Weights of a small GPT-style language model, trained from scratch on English Wikipedia.
Architecture: rotary positions, no biases in attention or MLP, untied embeddings.
Each number is 128 + 32 x the weight over its row's rms, rounded and kept within 0 to 255. Layers, rows and columns count from 0. Numbers have three digits each. The size before them is the row's rms in percent of the matrix's.

# layer 5 MLP gate, 704x256, rms 0.162, rows 522-593, columns 192-255
092:128116149133130141093116114070131122092107074139154156128141097177095101088098150093136125112184135146057108093157071145196084095171106162044137129098184123149109152114060133161201107148139057
104:101118163094116169128154184157142184072149128092162155143124112198116085142089116092108101160166150140191132161062116140128095073167170144100163136174177113132142141130120095128115144089075123
075:094174124150143161087069150064098192155110142100100128123138137163138147112137135129146155111106091152231169103102142131116134087124129104161090117062126103098136109124158131171158118143155133
076:065149171124168123110132131128125151123146105151100039138135126125175191123141128124104094133139112094142088133098135143115127135153087115087137103117093146106109102158135098144156185082115137
103:138173069136158138115095136167081132129149163115111123199158186172097166117152111119134133150106093107141184156167115130120114083165096116124097154170126181161161083104030103159131090129127130
092:086170101137116187120126099091141129122110146186146125167166108119146099093186145162084164083120146144129114114116084068136142185175098081148139085123090110033097136127127165124145148126147113
108:114088032078143136135181162110119113121109177120077097160184153127136102146157159166104083163116095156152139162123179076132062094172092135104105157119147119122119124126116083072149132131163095
112:140094134123212155146178129149132155049084152165099154120084104136111185146152177092133167124090149149108184091133125139133187097130117150131142165146146115072151147116141084124111086167116106
109:088163170116131146150189177141179126123211112189092133094067125128144087165133168090151078119162100093114146122128158115088164055098126122059096168123119178103059095113110096161111117170128152
098:091091111178109146191145149167075138114134120139204164176125169098147120126149113170157157078069112120100109193110117101060150106090159103100141107112160147174108160122125146131183108160117109
100:136097138087172157199132138221134203059157135127086107167162143172146134153101118146090129168183107120180166111140127139121132177063150115125108147196113125107131198090070164117136190101135146
097:157147109080193116150180120172170156093100138170142109104092168122165109155136145125128081097115119167150144150081116160155121153129188142082065087061139145124088090111103098071147072099132155
111:120123142193179136151126124128076147166138119071151164087092118142146112061162103092167120088124171044147162168135083107159109138119071121165108187117131140127141156188147149041111094143157128
110:111110099122194119120098132218107174166162116125165113138129145126136121139129196136163159123135096139131130168128105145135111159079165143084154123079128151122152152130133075146116150144097125
086:098116078098155128103121183191134154125072143123151119168146188134109141104134091157072135115137105087121211138163140086082084099162177150094146050148142132100096160081070049155123094176097032
089:141137153128193166101198139178115096111131083112099095080084083107117083146140143201109118096121140126094109162053073143164115082144168103158099110121182072152093137096125121127131146118097097
107:086115117113135055132167100180070137132127128104122136060135114111120129195137169158115133157145120132089144138107124084076133157107144195126104171146134111095094100122210138105086146153109149
082:164073098218155115130119159146101113090061074158128057138204161076122137171156134117152141177119082147079134130070071146132147152125161121121202132140127071107081143115147160098125089118104148
115:204130121117134097148145166143060098158164088148152088143170111130135110126134150073105152147146137143129093114121176133141160070094111079060124108099081025118176172163129073111087162095150110
100:140200124114142074163140106123087155144163148142154186147087125134145059164108190125113081086156042120145177112065126062144195152077148118069106137099123249178156112118126127186084120141139108
106:119159157108142106107156132170106061137118094122091166075052093120077177111111190146151085146119141163159138115142159177145106109175115089147179078120131131088138090095146088133152161134158144
107:132088178086151138154114116130164098094126099086116104131094135114173089105129192140111131088145153147102104114120152150139101183120119142111137118121072116114151155120096107135142119129167119
100:084145138123174160111124172144166131136128114175204112130123115114155113107107095139157154142133070138130137145190155201193170155115159151208113060151139086140150086117107093161077084103074081
070:082121143126105081128143203181168106162135196196118136145160116169116114102118111165126117133163116116173100133114127128081105082136144114170147078146102133127111105104154151150167064120121126
089:124192157086126106133139133163146083168167097128139174114108175123082107201122101124196197135149134169207135176093179152180150114103134155109117068195105157125114156134110133154118112046101142
108:163082180146096144113154115139113141078176113103082089103112165116132145166112118120096074146143121146155119131093097129157102151173097113131140143157071126133114043136165127167070119153110090
027:121078147118109112142204116087145096091133168128204145168114109106134124093134124169192159184136099180185136078126070080150113132154099085102088160099087143160095139104159141148094154128095117
107:144097180134212129116153069151100089113203079131143144142131157132111061125101142108131141101134137115131127074090133125129135109132103135087122121179142108117145195108137136135066123098086152
113:151144139130126099190145105185174144166170148064091146138075150189177129134180160121130134144096082141102088129103092171151147155152115129164169101133134133134089112107115104113169094110127113
101:120104128141078155145145138189095144136141112087101170156084099107121127137108133142124128108100095123140094099076108165128150133143093131147123142122114089089151099135157125122092072136072136
090:107138092191119145144152147146201137119149110123175184161141139075204159117111154143172110080073161132138030117158195088125182107103149134099110062095107098086142123054132114128190115128070182
088:157128144100147172098114156155072135088092099135108176110041095197134119137100149113136156098063163130138145130107126125146131143119086106139096134150152120140146113075124092169152168130170097
089:134118110204199131140085129216126137140133101159132169184054136052113144132123129163146136134111166139127160172157178092094079157197191062218091140117107158145113121095137079132146111074151149
106:061085121161157080127132134142126069151127152179129157140093114107078092112117126133110090132112118083153133198137171116113093111178118062112141102166163038080136094192120098182175109135134069
082:028149136090118166123144161061141095127150119203161165122150161131141125098143088100196127127133144171126099126168078194143153141085157132068169072130119152163170132163120085151102144162119105
106:095163091132086141152150131136071143132114100103160116164140119126086103141169096124103126106154136113119151159144165158198135118149136127198144158117221177192143104139100168142122155104101165
099:113110107142071178079147182128123192178175181103136130167072124119122135160074206133225159070121128147123111108091100135123122123117103093125165140163144112093141125131109103127106028077117169
096:140071157117144108090093091113129135136133156115115103111179175111205163108103120123042073106060133164130146157077136126129152163095153079172086122073161114154110072129126194154142154094130155
104:099074105201118105119112118145168149137121106066172128122138208186129153094048189151102099086149171072132164147104205144122154064099127126115125170148126215155142097116133110203154119169114175
099:175106145135156122116143082139090119104116113112100112183156049134054111177085195135137155104142124137147202151144126138124095119150123152156131147103143163061147153172135136120129119079126120
093:090158052112155154096084184161114136167078085137178085175149185113128113121159129132095158131189125167151148075099107141171151095115100190089141107059129094088149160154163156128116156147171166
112:159078158121108165094137118164138100144141168097214063124137125132093168151185151132143131098128177183093084102145101103136164189098158170113127111151101151054082130114206132148155125105141074
077:144123138154120117105168107062170106100130123178123078125112104079119114111134148102115138132173154094111085127142117171190096031109119144173101160173099118134171177189060134139176126148167131
106:115105206105046152158140116158119087191136104096098102102163104107117105098133142106162072153098080122125092122151120152145101111196123158104118150130126113070138110178053117097120144230090097
093:083151101143149172147130141164115095120144115116095096089186128108142104141147160166149140129101139144131124122189130094104092128190146111172097105123115171107125144083086143131098158173137150
089:111137127058130113089099177114180153143136163110107120082128198117193097150130112125158122117139175118121181097104150131199153102123127161120141133122204067125067151086114147095130142054167139
111:056126083100161102130136078081143136105109062094084168107077214147080173107143145164119094144116144090142153141114160130137135126192183096134198115094166137090108121153080093176158132190108146
074:143151126121132177069146125205109122126126119103095105124092140081140126179141114111090090094101114150141135109110172074105105115134110146156095159071101133163067116079211127121188123099151148
104:116143149107091169109135120140119117173138098087121169083143130171152147132096166106122167117111090130159103120121131173128153139153152106134126043144092123068033095088172139162122084168065179
115:118140173157142182134106149139166139193122181181132129105124099179140077126126164117092200116149099153152131080108124136116125193139143181136069122139102103144108144150106087136158157147115154
105:073059129165164054212088157104102129170230071124136129154152178167117103136106131092088122104112159165206106074107118086119071083155086148154123065102139134100151165140152088163167122121100117
099:135094101124178154183132098100174135159142140137132099134166155107158083138143080134116153099098136122205100171136108045120113063141080109193084132121113072095128136134133050151144093147094130
096:174131108119083146126119112147073159194110151122129148117170087172152141118178152164131119132140091125157166123127155098132095081147121163107123125189186054170130144077119106124064146085180151
113:114159117141130102130100080143162183247143129124178105116092071131124104139167109129104126097078138085159157135101100120080116134114117149135101168085174148151129107109142154129086147147145156
100:131109108137178133098118146123075093132157232144166119178157129162167169137089199170168136112131161168162219107169151155160112098095119176111162197061185170149129177148064142163188121095142150
071:137125147144122159158113120158124193094124063115140121125175110075124134167077122092105136138140104142144163127174132109135174064107205154112091083143172132143144131076129123091152115066182147
095:135143109077110161133120117125135154138093093162160123124168159141144091106152117139129103215122093146086108110189124157162160078107148126060113171117108110179099173095147145110130124127103165
107:100090078152126129101026160123160141084159165139154135138123128086117167149105145093134149114090165075122136163129142157033092121121131162161132175102113147131169129145129196176168103183145137
101:111135130107137103135137092148117147079143116150159112142166075145102109165087141113159176157135174161144095146141094161121132214088163098130156092084116116166183126130065151076149068141123080
102:142166128073182125147156160089134140107081137115173125193162105107100161105085128097037127128038130081112146135100149149077140145102136116142178129111128170090109118115150147090148100146135144
087:103089091142064118074092153129120132124141176113129105125089088178102155136125123105192151046091184182153157159087152090060113106149149147115180170126112162143165125155153101022126145130120118
105:163070107155150151094088103164095126098187161131189121130189094129142100175105148102202174121155063153121120099151199167116125138128140108126135093135141148207138123087079095113107170122131121
097:128135142130158165175125070162107121111131158143108132131165087125115128145094133191127119195134124093137071152091123203166162185136083106050117146174140128147126154113068189143098137107176149
095:163166115094161116151098161140115114072123176122162158169113126130099138109107090118166172059133168195075149139107096089163139062145163133071149134180123173118171082138107079138126103124104165
110:164125061111105164100147131159118097070130162149116162156120128129201112125066140126098116100118121090159055110126138107145136144144136169118103130112109137092142147157096156124128122112108151
110:106123165121191158184119085110118121178146143074164085167087120123131211150159203132164171129152159139154096112103162141093122181155142125159098135093153149099100175139068137153125094164165191
093:107140186152091136120083205169133143127075096229167160176147174087147093173182093157121143116162126112140054093087120138130132140173175151080160128127151121104150123104133171131128027062110115
094:101059116095125093093129128137041135075160122149148137134152155102120120147112134101084108113134099115125125100141136087110075146121126145128127143093128102099169193097177125129135130129081166
104:103143137101098137157109145120098168124091142144148081149074126163115116172108171125132089124095131121130120108117129168076125179121151119067134134124135165106094116106133163126092110118064137
107:141134132146186156145108088243111103142171137115116136105089123143110132137170183124133095185088189082214142129127168157201102166145069144122132079136105161095071139131162128163121112088147129
105:127125145183154140114110077147144139096146136171109144146146135096087146096180182100079137184088101190150124112092169155144086127074144134193136115123107100108054123151077041108159123095083114
109:104114157137162088137119107177135145175089068096100160123127137121163130095157148095144107053154097130119066148105106089138130131053115106151152116152123166113172117092146099132061148137076194
# layer 5 MLP up, 704x256, rms 0.172, rows 522-592, columns 192-255
094:143112157130146097129089138136121122102130114145128160131085126095104095122125105115146162102201041116107058113159094150118134200113133155116130166082071110098123161080082054125110161130167162
101:097153113158109151092109090133117135105110093090133123111139092060127124110055111087145147100168152086129125180098130126129124146167136112156092129082131074119148167098087113189072119147151136
081:090156101127092159118178157092166120075106072111133112178111170103150118142154132123139232081141141099149113224132131153094074142080127177067132135133155087145089158145069087087142137161132160
079:114098148192131087122131118154126144159074158132086114124130118137102145162066080173133133134117098121129139131172116108119070102158112093125125090150153173135122133087123120082104126160138058
104:158087080161162091149196154107133069153162158124139153110097129152116131148164094156121114112163118133096035087178097084150135112174068098053120121088109047128112170089136076119148145093146069
088:096100140136121113072182103096091198153132116129104137128185121164155136192080089143098126177149160163123128037100125142075155082126108147157118088095086071121052123162153149083113118143127132
106:111125173123188162154117125118195176109161134075105166162143083071074126159116156129134154157143134108142130163156162121082110154094147099112142122092073107152086151144098093151129117094118132
107:150090136178079166107075100123187121100131124093164145124130135151117133134190133126141151171143082101117188122083180110079174152072128111116122113135139127160154164145069148050103109046137090
114:142152117157105122173150180107121121153184173083089100126122083120147142128187181105126126102106162184139125054124159166083149160145138107162119148116115127144193117087141158168126135133073062
099:118112103153146192143138091089151137111111139135199145134151116086077093103203157129139159124168070081146145124104086145124169113079147133119120128094149158235145129130080066148082163143180133
104:118122139178116123136103128085077115105095154122168174110134130161105149128117139115138163083129162138131056162166140108167085045077085095107149090068133082101148122117149172123148098148160122
102:154092109139107137125094162149060111188116119107128162121147087101124165106156092188160127142178139140133107190151133112103076068139136125129177102130148127142169138103118152141144128117134123
105:117173154076100167110140105112093156129062091135113140073151144102134124168138100164119134188139163144139111184100176147205157167178115142220154086112123119067129126120129137090124109175108142
109:110170170105079167087060170138101105163152141106136137163184166215111121123146154130120184063135099119118134122152097183103100169118117161154099098131105120043100136096112122113122123170171117
082:136099141190154096101160108122126135149122149137099130125148105100093118158136156106048106142142167144166213210148163137129064116153134140100096160164092112116127120176144133133108125129080117
085:131169118121110137127117139222124121136114126080108147126164123107180126125103109155120142130141164157117172098163057116123119131136124049123129087155158089168199142143074146179195137115150107
107:115137155135128156087108125136113185169106133136111080122097122144166153108062121106086152150085156106089108158072090145101068148120125094138152102120031109136112149151118141094105143171091120
091:116105109082124111081118145172168134151114074091134131137098110094176147113125071166155085141120100110089121096160082120135126140151129161113126076106135144132141141078137153122160116118139150
111:118121142135135166132110150092139122127146048122123096123115094118149157093091150181080110190120099137128154178157150151111140120126093123103203070096091088132094128151136176175087132155141109
103:153129116145116144169070074086109135088126072166161137110120088165152113167149123137141084165196095131136158154115125113184077159116083108132122111122141090174130217122185127077086112117125145
111:103178076146057164149145137123086146189142173150086154157155171115147106121154096131097186105127205078084100151107105137121169120109172120130057208134084155163092129124135090148142087114151132
114:146101167072138157134098133171150169050120145098132139122092156119141125113081086113114082123127131117092102094129173152110159142113095124140139078114089112154131153082080092130152156216118102
100:141101093145126116151128127154169144053152146163116194056141096086152128133122136140148102103176083111188127126126108123172141115136170124146151172149145145180123139193197145186143031146158113
074:221116094099159146129087069107101143063118096120107098075124188169126128158111165103106135117092124119117135120145067116075142158147111106137071193170149110122134099092150177115173111135147093
095:140041103084177115159097146122088097137131123074097165082055124138190145136147121183130186128140133146121129166132152201147158165110108175127112137207126121127182139161102115163152137062140142
108:140129075100100119165122166107123164130108153109133090100127150131151121062111111116103189158139146186111166079167144133134167093095148159114117135147129142113070156051129141127131125081119117
026:136130106189133080148143115154147112092089146135176168128152142117164142124145088119119120154143061146158130139113120081141171139101156141153121180128109142127152095096135131176119172120099076
106:093176134150195154157097128191176130122174153162141140166160060155112153132138140138132124132125147188102114141145131095117139188069211154184125110143148135048102087119176131161105127128122131
112:147175160074082103075149163128150147099141116128157131138119130111099148063160161102164093180158131121104114161083100143076128124073161107124097125163072148098123069112070214132145137173179147
102:158079110138102112126141177137142102099135126133110112090130101152060119167158140099131124144165125127177099185144110098143102105142102143185153150189155157161143135102163130095213102076119118
091:126089147136109170121122162128152196142129099127148093138080150128117147122089207157190140131190145118181108138111122104112200138140143105057086144165117068133149110147116175153149161115177180
087:154095185136132056114046154148126158157099075075146175127155133090097172109148094100121148075139050146103155123048132146163126162107099070100125115147128140129107191070148127110142188157158078
093:135111127144097065127129117155146091160104112101148087142176131077077094113154138116075186128131143135140103122172114104065087179145121126157125146083086074138170159102113092087159181114089125
100:161166131107171133206117154144042151102083114169078089156114133104142162155123110122099085133140139080113162124080151113119193124113073118128135123129149127098103120149130140078099183142122079
091:100123106127138132111136112078132106072105114113116115156137143136073123154129126140047087086088086160123098125111159145106084096143115129136112134140125133150143147121142133112169156155149113
106:181174081154099165079202137152111152113218144153194094106111145156100127130087071061115141115126120174097069157123154145102171111147187168153098109141164100112150169093114116117110160123201074
100:140116113093094146143076109156151143132149139118154141093100095019148089129118156129076138140192100174107159141111122120155151159098119085124147119083136189116163159164043059095094212181155134
088:156187112139122131094096071148060119124126172112134172109102187206127112132150220062158084110122061082112163133145139109169135123130177099112155075191048147072122132124136157084121089129118142
105:141131176107159129164150136121137111106140070163129117117102138139141131213113113110052183116151129145103166169126132169084141092108084075126106166116103155080146115098100041205170107119124184
101:130163149146186118106094148100102124073134092142199171151146128166123088159137126163150142128130114061155173056104116145086127063097147139121093195121091172126100119147160159116153148178095138
087:142122179167162133105101125173067085156110137135115134117189096170125133120090142115088131123171115129156176098089150104131151173134139085167156170122122046143145128094115129084098133156129150
105:155120098119079147124123143092089123156087098123116170142138092101074112100108087130132096130094091144110157082119132131164085092107140146107111175146119110147164119133163125122118173193123103
081:161082111088165141080147156095107130067179129142109120142134191106100099115189167142144121152180159117189146111104080144116090132109130205110110143143136170167134137164122109168133077143147185
105:149142138163114079112143120151103200178128175145181085080181117117109106146129077083091153117188117148193091134119084130091115172093081152152129132147166070134181146089173102087119130119149149
085:059100145105064163115136088141135088092147142149100079197156186158068124166123185150173115115090123183119149102158145151077134112140150187135191161142086128107159115134078139071110119156115143
086:131179125104093109135139121170126121122138125176105118132110166136171113077128130154105118156157145157130168145116186162147156115147065165118170140155176122073137171094098148162177126143070103
110:121138192137108123092174107097105120151121143100151104148135097139162099142093167144116122078145094147106108102162170202153162216123129081092091175073083208115137122132217184148134107106058117
073:111111086092183106145064095183155173130079161091129107148117137090129136073133149114150167098095118140129184125083167136137147129083164169121144170050148121096116143117108100042156087159125105
102:097130151163118117112139132116112155155135117110158143107136130114138119110107108162120073116183142116099148105114107143176136093169125113157185057116091187056112095146144171128143084128074128
115:117135173158149160060168142131183143146154102162122133170136186139179157113157143147148157143125101134128150105088057086144093122175193085143107205152139160105154129100154121073103110112152150
107:102120122146111145148083124142130133137092128136127192159087111159197110139147116088141074086166167089141158096164136132136138163114152110129067147160153046156155110125136121089112134111043110
106:119150140100112124134131173102127112146114176107162077074098082161115076104111115160095108149196055182161113113134124208157120130148132185082177120080125094149188075104163117131151115108132096
093:197150115125139123110117086162089119155160160121213108072075165103138067146194159118130187101160125123064153157140111070140082147143062169062164129132157112149139130139169096108138131136179159
114:066083097123132111101159198096128140074145094115090169093119135156149121153130112137131122108092112146159132115092087134072140102159133113119148101123081148142210099139116165161081153116105144
103:132132147229162108132113090183084123061049116115134104160128109191163203101136139146108092110122169173072168146086145152113132130109184087084114152132150112170144153121139139083212144189108120
078:062138140126107146154157121126108188078137156151182136113135074100096152189115167157095115049080179145125123095134133143138176127101154104146124149160135134117129110125149070093129064126125162
094:149081146089092159169149124090151114137145119114183221087162155133138075118119094170152087144148164164132121120131138133088124086152152125116106083083122120156127123209120174091139107149190118
110:154128120187159116149086088108120152109059154093086130144076100163169035101174128093050110110134072163106073088142090123101134116154104128158140140164124192111133127081141075118135125095092140
096:142204174119112166108156102139103147175109107109141133151097128169141189154175160103114082121137145162095121121125060114059106146163185144084104051103084112085141138113089186175107117165139160
101:152059106096106131147101175125113102145141107128112079105147160131135159142143135145189139178150128181136119108141093196131112129123110133079144132070136109136112149120119126110139065151159133
092:077152143075089096130193193141194112101117129102129107138189127118103162131191126136080141173207123125126174086147101117158104127115084121133119129130146137054116129134041114147174085078112139
101:170117159121087142136108097127131112106205154191132146118089131085103106079074114125113150128096091135125165133121130108106200108167116143102175086135142175081171123149127157126229120109115113
094:111093162144124157114135117133133114126173126130139078125115063138102201134131155142170143143146146109046137150159087215098158173116167109080136124136148168087149126117200196134114142167140143
101:170095094139143152151160175153093108131109149110125166143075087104081096153145106070133132120122135143156143145137127117135145084096198127140136128067121070189174079075123157125104173117117101
096:116149120080099130121125209088083151179130111079105120147190122128108079158128100157109098119147161150054118079097130137165111096062114119112136185188112193121151140153133122137081134166122143
110:106086055141089126107128102106082074121153085096210159145146121134090106133142124106076071134121212209137118124161099100108092115131169193130118120056128159154137168104079093160128077108085053
090:118175089094125087107088156165166164141161105161148076143161121105159140112122059134159102092137159146056122175105149158198167093147105109138201089176085124082075122125081120126172170080136152
095:206159107136149138096082117150090181078150175097097143148112086137167137137088184061116120157147110091080130144130145091134091149098069135112108154187062114144135140121150115075127129133093125
106:125154106128120120160191134174157145132158110125132109115143115114183084118122090131084075121153125138137136119105080151105117049068143116077118194138066182162112142132154124139184116186150146
110:063167165115160135131124170154126114129159122164104115106120129102073219103221135105058147131101113119114150149101108134117125116101058172111157122131198166153126107145083087109120072063069130
105:077109032119167120141114126101151105141167131151161122217110146131138170191100170129121187187116178142137114075102104146085091168081173112135117141185092114075098098053153108144141126098134113
# layer 5 MLP down (transposed), 704x256, rms 0.0597, rows 522-592, columns 192-255
097:081155179175110098146072167164057092112091090086112104134147086122133045088077074076061174081147119144113149116123148176146127184151187150092115180146155103163153158153102147138109100133076129
103:152124123103130080170105157105120147140055140100097106117141100115165123130103112138127104215152093123110136087114126200128151121113118119106082088147149136108088136122142082136115068122161129
079:100162139161100163138118128078096170143125139067121128116058183086106195115111143123148101171149133100170074148204102117118085130120134082135117101153134133126142139109137089126055133114142081
078:158122102107169063154075163124142130147112109099126103103085138138122141139186066114107152132150168148092109120137169110135174164133112145088167117072129088144085142107000121153123130125091184
104:107123110105134112174116107165149167139130215134188137142116178130087179133119149143098091121111212077130139184112118153087158126110138171113102120136065134067089102109131091164134138125070101
092:184173144122199132085157183142101094127224144165126110102078097135161114134087152127135184130118191147150109137176139115168135138135163121163097142129192139084115150146112106138187124155164146
108:104135134092159136089178122108098059129132139139130083158137115171122044129184109151164094178142155117126102147055173137131156117153119121109143132211160110106109126125098130128134084114110168
110:110079108158101150154142188100105089152153078118135096135179150147116161054100100208114144181082190119148079209182060124171138117112167093152163148141156126095111105134149143121129108130066154
105:162080117134114102071129116144117115162127109150119139127148117104101123091144186123108124146146114177068136110180082113126124120095188155117108126128150107111140176123117094119105121137136110
094:065154126109134119033135101087116102182134075112116140067131123159116139095103123101081146107107113148068143077097074137116101104173117129109103129202121162100111140130070169199142149069178089
106:135181090143115183206123118153182087192117058175101073138183146145161151123183140169126145101125089088081140067174119091046143073166113151184093147142130135168137152084132122152101123157134143
097:119160112074087186093069165084122155194180173066157085143112153124137136101108102178172126125110139118102145156208121146144110112176139187102173140136134182098105108144092151118115141126148135
120:091144104092139198141140108116161128137107100145162102137085159147125146138139113092161131124165135160168104145159138109122187187169088110130126157100123143146128131157122093134100143120103082
110:103114144115079164098100109112167176168125147124113121136122097157142049183136164160159161108155107140129093157143107163123100172178107128113125109093148086133151133133179110167128108156105101
087:163083103195117128168107061092130174141099099121149120157138112154104132077116120114159101127170105113121143132111129145138113126186129166138153111136181162159149121136251151146102115119201189
094:133157132134131132108102138104123084139185136120117154111116152161108136129131168055142165111172103150128109116111168129108094174123119124124194173150115161123144125128000137168076105120132178
105:079049074191135146162125127086187120134129147117166152133112134171123095137109113121159081110083155051141161121166090153117158177143116167091072101155108148115102168140131164145121148135146116
084:182109117080103104135104057106089108181143119116169162130158103144111166173161075128076132168108068133114139075073131127093152082073111126171149165141135146146088176159184076156117138141121052
107:141108121207107092116161087112139167098119098120150157135172122174161142178145151154152168126164136092156149090076111118140178168079063125098146143128129151112137143113012116126089133111134083
110:109119113116221059173175098152082130120141091127161137091106154140129172182098143151135117119155147136097113095152167044120120126134123146174118115157117107150049151140064135147040145114096168
102:174166120069138137146110065157126148135143158118171092118107101135109109108114119154093142189196098135164104113150135083105131117137136127116114130122162124090124115137062102091162173096177159
107:121160109062118087130160076100126124186147160081136136152169127096099113090116164163159111143119098111110179136167159074165099088145117134143188137127090148096147147139144137099170096092141101
097:150152109166074154112087071135148102122143089189136177169111155132108086152127152074165075130123073126144108140087104125110157183168087128128157140069175077119171132120151108106132126102160120
073:155113176107131099143149117073113143166125109141177144174183151171071123145178156172128129099172173112142098135144193180113140164150137112162176144061118121156150106097151167131145148087181124
095:077143125144123141145105132105148116118139080168133135164160164116144068106167096083132039116165120130106135163090159113108062184109136150112121153111138178129150150103209093178094134174075126
103:129124136109136124119109182144111120146110131111089133123080089150089060174176096146094143097098090149163162130064138095147193155142088090097189122102098147132104117080132126124070134103120161
027:132148122120089133158104127174103170085124147135114154145083111119190191120130112114162135161140089127164131126165135170084200109053235058164147188121144099087088085170112140125155121129179132
109:102108144141127079129151131136105178167107137087130129122192117109088142161166142123127103128104105097135153150196115172187116111154096113132143149136129114093091052121168168157163133198156158
111:134183126158129172082131091125146099131135099136145158142112096166079155138070106147124166154141123157134194179157176115121150088104156165189100125118113112055161088068069129118049085106129128
098:138102104112137164093140061073182153147039121105154120142119132137155173121115015123126160074111114112117132118150171088099139125187174088121112126099128121082114112146153133145092103149152139
092:124065135136109157126123145101163080167114094133165152149116155079098077149145114143094111063085093142160184124138081124122115125120111133111132166118105126146087146123159141149145148074082086
087:157104110125107129128076087130101127112115103117135117118119120135159144117110177106097169154137082071139106162166107087151127110144105096082111127155164079148134108156180132106185144123124117
092:107120132097117115097118123128148130123113149205149145109088114114075094171117082132140113089168122105024188112135115085088058141114128113109099137123055093100081149147186104122111040150111134
100:086183135087171158148109169100155167140116127102150134143112130111133135095136126118153114094110125112103088127142219126153078078135132083164116142114137088137099174127134147089166110108089167
083:132180121070197175118148115129168170144056130116160162135085130141171122115116155097102154155107194075182169124116090115132136099082105079093171047161138157125176119126094111165041174150135094
111:101108106146123174115142137153087166078082155083152150170138152130144115140165135146125077152116107141156168161115114121056204121131145125172154137102196061139147107124166157056092138088092065
100:117111123159127125111140111159131104177153142190069043178151132130120162136128166124095111160159178128103170195144149141199108130103125145123143127102072107104141161123096097169193136093156148
092:132154116183127119116102116152119187145120143139103143142104164081098044072144161162101127155115144164142109191199179131122106080203123081183123158108186104108167119126160157084112121115162168
103:152158099123174117112099119189095155127133108054189132120138172145107127130126186079139095147113191124174154137161169084083144105140142188138113159161134104166161141138153091181095078146070064
104:122166111115108116159115149092073177149120201125119163114140106132100115113093109142114137144116138121107171109120164103104136122130137174125066139100135102097067195168134122148054202132128180
095:137154136097139126115150046112096185104108105133139154114112171153076124099135177149128146171158151162121138102100116099141141137141151148113124095144145137091144195188150144106139099214075128
111:091121150105117118135110165103101161140094139183148101133145112154075152122152132138109159029136142107110134156134086089092137122102133108197061151135125150143126146123059124106108119138151111
078:100113091161088135098092101121141101182077076153136096141109069106173127168109042145118129116152114094146083128187151136165061047070096099175131186159135105128122146101180133121140150153142142
105:139165112176129162047160122082137154111175108116176108112133153142133139125157087136142187135078137098162126140116117110106163152096191065130076078117110157135161106133192147178145173135041114
088:139146099132113139148082104150144091099145131135164149102110095117133084121168119133158215078137106115155113122089116110154109101132098156111175161131156103162154121105216065115101108099132149
090:123104187073155147176145099129139143096092129116091090163151118049060094133156137052159184157181178130097150110119114121124115135058105095079111170117135118161120132116153135124105108098154124
110:077073083055155129155076151114120109090116125133181116163110110188108126139135154091169115124119152132175098143138181065154108111147156186141127169112179153127127134105170156114144159115089092
072:160151111180203141142148130194124135120155150145089180129110130092125130090123127133093118089110185154134128112111178094122078131127170106050141120105133120163114126178102102085155091170121140
098:195047117091145157148128151088133132098094091055146128152111154115171129141164121099150103128128146164124144098126098122120146181103200120121117141109154126120126109234099149118128119142110151
115:134116132089132195135103098160079116058119112072154115128127125163126127211136067138129093132209116127047120058081159158125136182135191108063075135108130137148161153139095135171106135152160174
108:097120079126155135041075127104128102143095130110058178140092113115102188130126137088115119168124127161219164122082120129143128119169096121117140110205135146136169155142098114099119096092129154
099:147127150125134150132135074162118163129105118103163160134133116116221057114179138110173091146111169107070106120127083106138160075123125094185088138130123170072161146135114089088142126125085172
090:102174166058111147027148174137120110143093129168121130151128145090139144092121125111120109155142124122082188100117158124138120139103100138080132109129097109137094087093227115152093123124162130
117:123046113118131143127179167150082129098148112120086160071172075083121087143119163166162134098077117115177165143081100188170115152153166116119146133149147089142202096110145206171094130146132069
105:119126157149130172112129122180166102111083131091127131130163115126153082135069117163159138131174166140124229152109107109133122155116135171099137182079106165092073147125117182152142153185129154
072:152146124137125172126093141178121193100046158108100085103112151136074092121127198106095088167156138092160136133158087163186122138123060144136155133128107070148112101183108148054148176149151143
092:112146159117126137180054122174080123121131112110090136140173120145131119091185108134133119161162153181091123125190189133133137164128165097102177173173126110179085151129112111187144199121071151
115:151109132176125124094111099057123071119139138182095082131127141117184100175135136108174102128090122118157146109138125135080187115115161095110113140143175130132098169154167089144123124125126031
095:111091125141146109148170123071140100108139134133059152164101166156143123110122102145120140124168108167156141119134125149116174132139114127177165125080133131194141123143255089061107094119156095
100:050099171148185133131131095075164128121214102102099185132145151112076161111134074160097115113131099066123124114121136161105135124083122135124163127139152159120139167185141109160164161123168130
087:140130160102144154093112099129102104123105161118091088067083132128108096115132109175087160082158142104084129092083096113192111098182118106133143141182093146137133155202193155100134084170165101
097:074154136096109187115172174132110174104140165094118141077132149097122089115183123084098208115075142107144131146126145123109096143103148152151151179094096143099136108163169128133119097078142120
099:115137161130151117116127100170193187119122140114111139154126186075100086171069216077095112125128117087131177099101101086173134114165161109099154074145161092120165205173062111088105129121112195
097:132182123091134150075123119103174107185188118116106178121079077139091099145172126151102177132137139153186152139118172168094152070103088095157096129142144124064102120146207089096190122152190164
107:122139093143137111136156198155094125119116132177133159194065119128162128096105136086152091083100048208127186114149066176120161104120093108112080126201095108119079125092107117092188099127175164
105:108161145149164088145168157125160138136111081123128131115092184118109149079127190091155100077127127147188135178113169115131125123131143148152111173099134129111046119108140074156152103137116078
096:096110112125107067148150084156161092119108118157110144109103173112126171109092134112089120186123158095119173120101158097127122065137129127114141160106189110089183116150083078086103160115213128
096:183123128120127143128091205108080154148111165135151156069062107070057120164109147153119141149133157155080137140155089170134137103176114144105123135131110132176110144098117096137111147136051126
108:177096127153145123161109178128123145138149125108096067125166156151164142191191119172110142150164102146193105061093068156124150079100145080151099109146160155088179097146083136097142100109125105
109:158182150134155128162102149169144070121124160118136104093136122157118119150133109112099112136116107109115150088156110145141128112205107169164117153097116154144149115092099151125154115108108138
101:135138197150099071081098148134100047116143120122136066180121110106163157089156087168164118176130133107074126214153086124108159167105149176174125089061068130155116150123212168144103114135096145